Each number is 128 + 24 x the weight over its row's rms, rounded and kept within 0 to 255. Layers, rows and columns count from 0. Numbers have three digits each. The size before them is the row's rms in percent of the matrix's.

# q: layer 6 attention query, 128x128, rms 0.232, rows 64-83, columns 0-63
# k: layer 6 attention key, 128x128, rms 0.232, rows 64-83, columns 0-63
q64 072:155127141108164130125117143169128107118128116117105082144152147097140152150121173112087137116157138143067186133063121124159103101116134116100124126124091112123138107128137091113098084132154149
k64 057:113164104159116163141140084094122140117133138140115095112108080125108128129165120154153166150184121154113094095099118106149168118160131135131109138148108109135149156123156140081151144082163109
q65 074:101123115129126187112100153086144087089133147120150131159120176102082127096110121084139154144109098159127145109140126110118139125117098143100119129132146115113136102135137138111166095116130125
k65 064:120127152126117127152148130182113148134099139136102165155138125146158109147091087095135109108083146114141120125140142116104154118098108159097118099159123114099125162168139147103093115142171073
q66 094:123123112102144154108110133183086160115156131128135099085147106130134156126126101139101144101129126121111113132104143160146120108141160122125161144101115131107148100115123095137132161144150125
k66 068:150136125166165120111129131094145127123115126112123116147110117151124117140131120166118112147137107095135122178107142088175093154166183114171153104079141186183102144111129104160129113139116161
q67 086:149126143106112134092156123114145124111128139086158154132097158099101168117127085162160120145128130140115096165175140123127117151114137125128144123095167121138160128134128121119138178099133145
k67 062:135147151146142138149148100154097131144153093136147117116160132162148144127142117086138162103143118122115102102139139097059181098102150156132099104156111113140173139156115173097087111140149142
q68 086:129153143143086118097119111106128167119162141140132121153129085178113142127146117093128122106122118170123099144180150130114151130125111099148100118151103155140118155137120137067126159127090137
k68 063:142125147153145128110128119149157151178089131099116128111122124129136110096112119142170145134157171084135131163153121099117113096133090156108126183114096097131149127087124131130131092101185095
q69 092:096131076111110164118114097118117150106112129083108108143151122149114110113095112094170154146092115119138162149146140084132141130151088132151108088125164148123119124155104142103077152111133110
k69 056:132105153125114168139141133142077163147138103145118143151144146138125123135118150121124154101106125134122204170133125124110122113103134147122145156146121125150167132122110120113117118141146142
q70 103:132144197116151127135105145097184086160110149162093151141102147124118118125145157135107110155155114130106181121139132166161099114144147135154163129159135130113115194094125115130186143139102158
k70 062:123130142151079132145116115099122122149123098129105134124140118159089151153107131105140182131119179100111128087135117144136124083145135117096101129087121102107107125099134155062155148112148110
q71 093:110134140114168139121126153148103098143128159092118156087141123130114089105114143147118132145117131144111134073126112139130080182110138111110185158120161114101133085088123108116117115113126158
k71 071:161108123126169111173109129146112118140132110111129158164114126168118095157147129125128138167101155159142084142137160116108143110132110103142098121125116086158119115153120118140152133095113090
q72 089:127118095147111145109120082092146107144122116112148117114127089154122132142148107098144154105084093100154115144163156119125121090145129115153140153115124164141138123155144144096108136133087108
k72 054:126140138120142106145135145108094104144108098055137160130131130143155167098161101129120095125141126146087144157131110132120170118125127173123118111137160131083109135112106122116084067173131161
q73 094:120123178110115124152114066125066086084157091131113171131118100147128096124128139117131130112109138110144141106126141112131100111142085118129143124135171091115112095120112117128160136130120137
k73 067:121145126147098103128164104080170150130166132116130105122136134145129108162103126091129201094147132101096133079118135136096103119107108105136135138181118136175108134158117132105133115165126133
q74 089:117151126158138140162096136135166145154139151091095094113108141106130128121139154130177136138169162104135112157115151116092146163180121184147137122112134161124115149127103117162161143154092086
k74 085:143137115099142172141127123099087159159106110148137114142116131102134170127123134131136086143139099149116164123136118168151131142144088131138117080093148132114143161106125111127182149103129153
q75 074:153119130188115091087124110156156116147111143106142118113134134165113135159098154114119110077146151134104099162142152116161100098137110112133127141084087129142164122139134129130120140167061095
k75 070:138132152146130131098114133172127086125143183118144127089101176142163151067101118150120090171119108156138117145124129131124139146164177148132095157127145116108076107135146120139106116177112117
q76 091:093109157140108126175156122161123113158150121119104135117116084124111089117124150114144140139118121103111169122140091113082110104157115097157121131115135122122115135109113108135148128096105171
k76 094:113127104131135104112123099103091153142133143090105142142124110121109097163130138104128191093096141108111103097104137140102103091095076097088141084174120128124156094137120138094145117115095141
q77 091:145161139086118149121133079148105123163145115144136132130098158158147132122099162136123106179121123153097110162151146130095136103132134140175104089126135116102124102113105105103156105138128132
k77 073:128146112116128114100119153144146110180085096125131110172119084097151096115133148096118133126094144115131124192141110144141158130129144095080125126126113153072136080093090131119178137161161111
q78 096:127115157103097148086091191130106151143153105124136080134157144129114160143110091117073146127168163153126123161135145134149172161128166140096124131133147172095123171161151119117146127150118100
k78 087:117130105157098129110100147104146156138112141118123130134081146114165088131117134107106092116085109135178117138131124130126139090156125143140116095125131161138158124119130124183098206140135113
q79 083:102108098187162138125138153123141115153144126119127121122163116150120129124126080118150117111123142092120089138159131081162121126122151118130096132109086123167153103086116135115112099110150126
k79 097:129142108125165182132109123162098121114131109114170093110145144125091135098132107185118070123121150102142134146096132147135132150151168131078170153100169150092109153122123124145126125127116127
q80 090:108131169137102082099133160138151131099173133136113146131146108148116143148110135094142194140136150160134139124136150105115154139091158114150131172164107166107077189148109165164119122149099106
k80 107:126112134119128107085139128144146124115127132131118179109149118168103168106138112139145175133124128124160135132150111098106127134138154168179120110137090163132158087161130148157134147109157122
q81 084:127100173129107124121123082139144126080106133126135147137107120150094111152141165133120118106127104155160134107137112133111088153163115156156120094139123123134105129101162100149076118153160123
k81 095:119101150138094105146138097121115144125100132126169068153112116133147087115133116139144120134123169104126117115123147127098148126164126111127145107128158146146130097200134136122141115084175115
q82 087:135094138154130122127139142094115094122142123155152147108153145118160125124137106168135146077113126103131125121126099113100126146117092101145127098103114096161147067168148076130099140150137143
k82 105:124131147163157127155130119117136158145112123104111111103124137116129163049104099175119107134105119154129105155123098128132184077149187185116126174123098145137110142104153108137150126117140111
q83 095:165173145143123091144114103102158115151109075167138161112112109107095126161132104107115122113131143143166107084166144130128126105186106144170106120159111136147105103105160130097148136142131115
k83 125:119191099177156120127124084102105133175108124155125124126130139121111124138143103111071133100130138145158154115118117140141099133114173154137112139160117143125118105105145117094113146146125099